config.yaml
n_layer: 18
rope_fraction: 1.0
attn_scale: 0.125
bias: "none"
init_std_up: 0.034
lr_head: 0.00579
doc_mask: false
Each number is 500 + 50 x the weight over its row's rms, rounded and kept within 0 to 999. Layers, rows and columns count from 0. Numbers have three digits each. The size before them is the row's rms in percent of the matrix's.

# layer 6 attention query, 128x160, rms 0.164, rows 41-63,104-127, columns 0-79
096:502467484494599492540526513534537553523528581482430409443438492449589522549567501507523401459577487590481465503380503506480532520485536605483494488452503507546432455405515542477468522486498444491597480486450615546522547539526467568401548598
110:608554494494466473436496542523511473433534474486591411468457585549453553535497517454544584439516509454542521639568494519410331621523479446470501533548594578482482506439428496530475549516495531476518516481487478463513488523462523529500568499
092:578561417555541465489555525475581538603568510438446432473500539474559472572531501437584453500545509404449487504528496526413494488459499518493591572545490521478454505455473406457468547418477540512486441473468569504535477465563496675482529524
092:483420556468566448475479522479459421501452454509544441505585522543531539373539469511418603523525522455409560523471499453566478499488480500519477503446597528586448500414451542430515522531495452562483472526381596513446587589525503440391488504
093:514465476434570541630604506543482464510498444547339395458572525466555610466498488461520501486515537606509523526425540560503498498553520497503502564529484490499414469522460489572458545485495454477539527401521514495505500484466555453534460489
082:393450456554426568562390460477586448494424558500513553485471489509415434436378442532479621540446566407505513514555447580579487513433515515519434470601539508510464546480497535513515468535515450505518501550577501446495462478510520510474611441
097:469450470482532496547495475438579537513439468551387493562497561496491516548425470502558405550433520477518496418475432514418474425500492463484567548539466474535518467495544431518470486494497619551512532484592491427547517514504472497557487462
099:469488509552457500584552489490542471491330482516428520512542483477517472381538570450441523535493494386342536459536510482542549465563492533539462465490459454496526414434518506531510453459461538531485467475461589418484428562489529552495601463
080:458542365523500501511378459427550533556552565471483496475351423462428428475462512497514434473520474464457427538538463482526513509444516516614525502515442429477521489426555548398522529492519470552533520558435589479466521453529428539501480528
105:535506604456484513426582553487487434469410441452506551561500622560462457564526560408517463440424471518477475443523538514543478414518452549507521471551414495433597461506499541528511391468433489494545471495494377570510518506481542494521450560
206:565539549536428398459529500534482447333501516471644488441488564541443487526510544467581523474436452482491502604591525476463508583472497522551565543574537506523584480470471461466484443510555524590479532525508443457492474495525530550594517470
094:540460536448536475505544487499515540501408510500445501596562513476505541570503552509558488519562570598485412425494460461466482500419510527383616528436461502473548446548434470612429493523450519479435517462539436548625541533422434462438525524
086:526507485496442514556580510505535477435541593499545513575491445464431477512545545544425526492440455517489498482462480443414424512450463474424439475521578514512429547479538542509458498461385560516528534497436550611550515530509412503412466446
103:500473555476577490535530483484557361473473485475456463546515380595408512457558598461460433532579525486471590498429585492548427549577595548553503492461464480468454451464484561525525500455490476480502486496510436492509454507496595592503538458
093:515456614569523456472519617495538564452466409600542506532435542452459477518538553450560505513453426509416540444445545562458507431531485580579548507481540484563541498512526567462431433515509596581459469472529401456589533526480618482523474510
097:546480520532407494493524497466517410499451532494558510501504575493487534471523451504501592449447440547536529506584504464510583505525412490506551488529490541547610412561492540399478536552532480530488456527514409475534432526455517562450581552
094:489517426501466511508497447484480422489467606493596505479528571499467462483460416471504599633518463471517519580526469533515510562522430403455484465518556570545537455514414537491586452589435428515405506515592561442392536553557440587488547535
148:622505575445454469424479517494476418401580503384619554502477455555490585491500470494490549497562525563527512579571560584508483596522505503509545542502488517477506476495404484411545502448478508572600508532458477476470492439489506491519469405
097:438395527456439527573455492462534589527490491500392510546450503497510534554461406561503442473463435453478493480449340482582462497463515481496461554437408469471498410489490515490521599567514489532580535482521523505439444464416560374493453381
100:603525485511439524455467542486438546573438547593508552358425517420476447467474448446576550596493504505434493552591532560519497503495511450579572528559525497485540585451491464460516489558529537474444520535488486458478617487595518439512457503
104:449439502471503513525513460501469540604507468489466482612565489533483544539609470487466450606450491526514503431469430509412501471572474481484508447455506555475521490506463591572581567448342523506432537510582516560534488570490451437483419517
099:431565511523427523511509466512494560562493353512435468465451484392462498527443452501459497573472556410474468532523427578424496443419449456590504519508563525504497470537512485472569521442526573555471509449512561505536529475544548383535479504
109:487454531531411519464428514496476486460465505430540549617475436536464565510448529536460588568570442452531491449593563505551572508496491498495509445509536490551490497557466544461529537477529402473522443558552506545483463499419513431500471432
085:469537581543428494496515423464504486446447461508497500556395633410537439473458417497534466531469433547487394454455521552506408486553490551522533489460457471491455554511477467481463519440490463431484493387481521488562437511548509401597535453
157:495470398475507564554418483470473521582545524591418442486528476517445488467519478505372475551522578458538471502405536524556455536500468476496448384473506447534406549478543474495543536576520474417601462514463588545483492534518468528354475509
101:494427425495572581525454563553444553558505541478459475531609438450509583452446540549412446519566498455484503461492542471548488461520516445358408465565561536510548538514392518556501426486508504482494437574445525520452572474511442526473517546
094:473440498425468478485420472414501522553505522437447481581553497469522489565470460544521365453482457486461485444500487390481428569505425496472595406453515501487501510466535477512419566466442533439442505581498518495480420476534504484461443409
098:560385587483439455505468487518459393499453571501563564531565480522448512502554529506532538436537583569495548529520562510575502498535554461509418482523580504481560460518487563555487443446376448507570508497492390550535490508496525506500425479
079:489449401549490570628415474468459588631543498500395383428495428485510457459523457498540487518488540537476461452489530527429467465444489567493561502466530499482467516550510540415521515506408519487481425461454511498501489436483478455515534511
082:521438539450475456448441489398449414509590474517486548451523606544451464475434524450518439499446466572489429496517552509478520502573526532506564596453430474478590453509500461515451493516513483540501481513560449355469546518476509394501482463
074:427462522585528455531500523508494492537533457473418569514473526452468447593459477601539435469419485545526461371469481446379521424504548562501555514504497445526510511478581486390437481470524613520512547484517421498566526492524413517524414444
103:405486481533452470553514444474537526592403528573396472549464493424417394396482516439531483530439541453457407454467480526490564456512493514496540436461434494580472456492496541461469481457497477478429485422471500515526420616504490563420554542
095:534460517483560455488394415486488480427510536564494553534518524445426448553541485422472505508531560420550418497455540429567479551414449471434532459512483517554506505412495492543539525486442411460544533540554440448519521502521477531495500403
097:476512570504502356468522553539491445483445500449549482608570461466429565527485590483499534429483427491546518529541500550521617433450513490496519410491500560584425419505403569520428463463449525498480568506527424508444447493446519582490446477
213:465529424504526526529543454565529555496489510576435381443506424444623379442583489525537445529531458460538541534453571450490434514483509559517423536484516446485489465502539484510507490493533455427494440401537553527586540517503470560506507604
082:480496460503534452474583463478568571488480528457483517481476489517450498465513494565588497548500443503490502556493465501460455593503651541386495471522508535516558523468466501496487555412434493503562452381535570496444530517464443472429546473
089:477516547575469434479582603566585513504487491507542551507527473574475511549549568497520437512530413471478442505455501474477495452457520526460508462449524444447481500528491470438418454487528480510491467629428456520520482508583381642482453587
083:570479509541545549519467517588576531499488537523556485467577447576473468408549605479470603489561496461463526545438564460541459549448473595529409528529440492502537463514445462500450509520474513494559526477506525561448500554479531576498552615
071:550435557442454560510522508405549462501503494450562430570570528476534485541430588433530468449472483579432494536586492518507481510482498488531630474455556534467438483511555496483491465507437545502450575475490475496581419438522540488426435462
084:516476461468457504509476477530498416483485519489589465537490574447484487554544538496420470535602490548473575545409595487432472547535534445449560561567485501545551456537414466556612451557423482511468540515497446451560430581499490457453491466
068:505463437434473492400525423490460467474502485465568506452571470474571545494391497504555563513511388515521550544515537476530544553565431446473505482463430512495553419554577506530520509493458417575543483493482534418407544460530509500503594470
096:478468501495466476621489477547431461555452447476572466593515562547458544529362541491487504501472376480498435567476459498502462533443494562399489573526537575586520466449406499455548475568492545500565538514541465531468430557513490412476460536
083:478497520437536536509426454541502512551534501443518535499436562502550494491505531395498445476436503555516526507477519454487494487459524540482511706530465547470531433495468486431637459498531601449568571443559475521515407475476454473609505562
076:575445557455485473450483482461470567481483488482513550472573484456574465510448464482465566512410434424554538468528442428538564518504467487497439547491529479538515524495475485523483475478534417412510626514472506430482466447505516617435450438
097:453508443492478461532558477527442501544532473537383556406545442389498404521536481490477407510538509470568452399477535515482505483474457497517544423528447445483543554467512457504446532445542505512508418501438507462591533488438520455525537493
085:548528425536517461519470411538487505426505504520530567427421481512467455465543442571438558445462465523582398451538389462448463490492469564478533492502376476495503568427558497461585585440566514497477454506483475493454614537539546439613549493
092:501481604497521500478624476508524542475471478403597567559394502500484514568489423456554588480482480456495524500454516480498484489441494464575501475506496549457532440546511555455525439461474511530442456530551488543526493464542508563585476457
# layer 6 attention key, 64x160, rms 0.152, rows 40-63, columns 0-79
086:495523422498523579416455528421581600487469522492482485461497537397379486482530521475449498566525609497488489427537433533422486363495371457573570567511515543502461460461501543502517507574469420490531436521590510555460523519520382535432549497
130:453475508497526525431427392500507601505461456547449543591495440455465483544501502416480497469498558493597330448491462487491471432494458575520502436511442434504546444355532454480532528515537487509441514442518499492496578564507569424392524501
103:586434512443419528386537522507479448452532542516584586508592541469516522491532534496501513408529473554479519529557468508542499556569513368450519489596497484439518466557515470454534408514454552564456478503570501513464450448482477537507560429
103:474408515332598534445489487540451574472451490566455545558530452506548489524615468570512439448536545457541487439416460486352447419572457545515515533495515430538416487483509384510465441488513518538530417465505562447511461478514549501453517382
091:481537516503452470540486492496402482503533504499510502547475498536416504433428493411533612444510461525452477551556532388470527545462568556569555507496423561551433471383490429517591519435468456421399531585491516487506527541559527488448501536
092:521470560486567493490475481456555475544571534565465540499473388483512548470523497527349520571490400517466498477566456494418493522506545482545592451496510551514564517536501490497524458507431512569491482513518481407554503462576563516492527490
089:468588476550497513592422490531445473489457593529561454574489466458483532497511407514378583576541588494493552589519475450527587506482405468527508485477578515562426487546500503512518458539520542459484525475528478484496546545467546487552535549
104:518497507476577481541496518469462533524477460506343530496578481385573501454432401580481502514418586521476554291498441547436444464487472463458551482513437502572439504485498501563472451450454474465516424460507613443486533495505557430549544440
103:494547576525559510589540473478532477527419504516417482545503497475517579544527600471465574502539536494419518332479509456489496459609514553479563418483536509437491494441539545548441487467364512570515491548508611575594491538554550523423490448
128:469430494514541553531531405467526429598419479519445452527520503468472406465464487441471437485466461437509449505491454495554570411509400593538545449496423444440464401488526451562510478575540486541449532447476470533462530574456541446484436520
115:571582520469494473554517565554503430451525543478562476468474577603610461539500476513524619429489584507480576515504590513502465545533577479477511549530507500516520544477520520561417482506470450386559439495492593535525446464518360496537571521
094:549489451501464522486458409446543483494550537509568482560444475490453533471501552476459474525507512503533437584531444442474524534582453438537541498515415450562509498498439529496464558585548515516402516479575442425602435598536562496432501577
109:481583541456541454511507566552462519453498523470434532506510525454561470472570486566600491583396472527477440385611532490468539460483485489464481472410517494469542496501602497490472475529462503406550455485503543505548395498594491509434502520
094:499470498509536496411495486536552484435456579411500545468477471527533496490517479429597470420443504586548478484480548472595433456554473499505540467579478461461507539520616514542435469480453482514509477419620485567537459556431421527465468535
102:545440564543543488492567497524521379532487490541399496548453482555421475504535615418511532632531454476396542506500512446537510530614586481466530446532449467489545455461496522538476489486525475549589495560454509483481559549487581539522431501
107:491550524432527556453397533494589581376451465500500552531371488497594492406623501491493520515530501559433476477524396466423458532514484583596424515513484542544488525521502478485393481550485468477518543482528582480592425499586448528491552424
106:410614479581478585576575464533531531446400492463604509530457414442559493444558483478447516504452518549469487515562422493514566451517448542520444456448498524552516437496523510379494428529538495549508533409417479501510449519574532513466550509
094:446522514572430481559560419557387538569492473497629466592519517576459488522477456495468448464532599534543505538484482444588555521483489490445443478467496549442451468460427563483508510479482642524481542460458509554543466609462493487444594514
100:466495506528552568452460481502489441370473566556542537503538567581451496512554490479459557509561464499519478601515475580541510446539491390580480406522542509475500418623513494440564423572505522595476606383525489496408537494474512561463539453
091:549413541499410548480494504419475543457461472425447500485582530517530516477426464495603519507511557448479482451621445504556490481452494448505514478496519577486426549510482525550578476418514487502481483492488495424545462479455541442570460457
111:497492473603528511496435469461427514567485454599536422482555562494478534453466528523433490505576493564467457535505534503398453487426508520586555445402469459373443549470471480513541480543442603426410410441492424483490545469446490436457515479
116:487415567529530533536439493459563557575461403465491535525548487407564509562480487523372471485460498428530496366416497470558468399481581662513490525475486472502489519463526536497515495489492561406430502554430563599550480482519521459504480471
105:404523515499503515564449503488517503561528475437401467454480552469430457496406470523534408542491471425430504435535438545526541545435482463570510508426589540391425474498505500492493437469503569561481456465482483473564524413493543475555463442
103:460478530481385635500406501472542416435460483442581495560564494545478608477426501521515510468505489499521447475597500500533568442490496430497525456520474603529521476557467530449493491557492537446485519545412543533529513506449432446393519490
# layer 6 attention value, 64x160, rms 0.135, rows 0-3, columns 0-79
094:553451477472486562484531512492465513525540442553490505518530457434551565550463502441567498426524521531543471502470471479481511464506520471446588543534530572551429472494537499554464500467455554520420410515453524494597499399609544518480418513
103:460416444522493488436476486505460500470558499502495571550427542503374451450445460486474465521491442540452526488551486533453420493431508399444525525399588573482524466516474555614448455545494452503459491502460445533513602471501478436510487508
097:571469526488435423524524514527444517441492487489488495454422481456574528460511521597382508484553500436422502489409594388525540520492440506568503534577449498554470608469508395420449518544459490465402568402487556570566577489593440396490424457
096:587472502446631450534453601453499475495524425445475542420584461473475559523437450559463493505595547438558475507462554498564503562511454601435458528479532525493530521480498391550533559487449465482468482502483583516493532547568459565467509441
# layer 6 attention output (transposed), 128x160, rms 0.135, rows 0-2,64-66, columns 0-79
101:462510505525508492548476493569520472493454550492471495476516348424460552487461421507480476511474489562482482531498481480481481494507471521553515503539466475502620564524550495470484475520527345477478486458474427574482470539474512500481473401
096:461567498452555471656557477519526437573506499465428569498497464388537483504435553451592518537529496549502417399495581482485648487515538524529389588516495482459452467499466514360561504547532490517552584459543505471533446521500481516473477467
102:442528498574467505566518492444472585465483472513440552557537558479458517498554445525515448497433398439499573611554481425498433556467404497526544496462494528554566415521511471478456459507608591484565503534477483505472405570420470568640549537
096:502511521478435549450529450516507446561528489554429453579537536569491519470514509600535449536515534589548519639464518476479489422537592547485488575537544456561432523468419505537500553415435537393438503467466491436410388535558506441489535598
108:514454556415462516441564394517564492504522512663490638504522553501548471479518499535455507502529592536550431570509548488496404465578507508462539429549469474536537587487489531578470526456483455448499479554465506480492504494579544442480565539
091:478511532496485492500371508494435526466439505618491425572492569401478484417456445453585477551572552559522465652475529463477496506445528483536452495528589402381461503479557423582505483525482399502574447554462476541576498502487471507541486476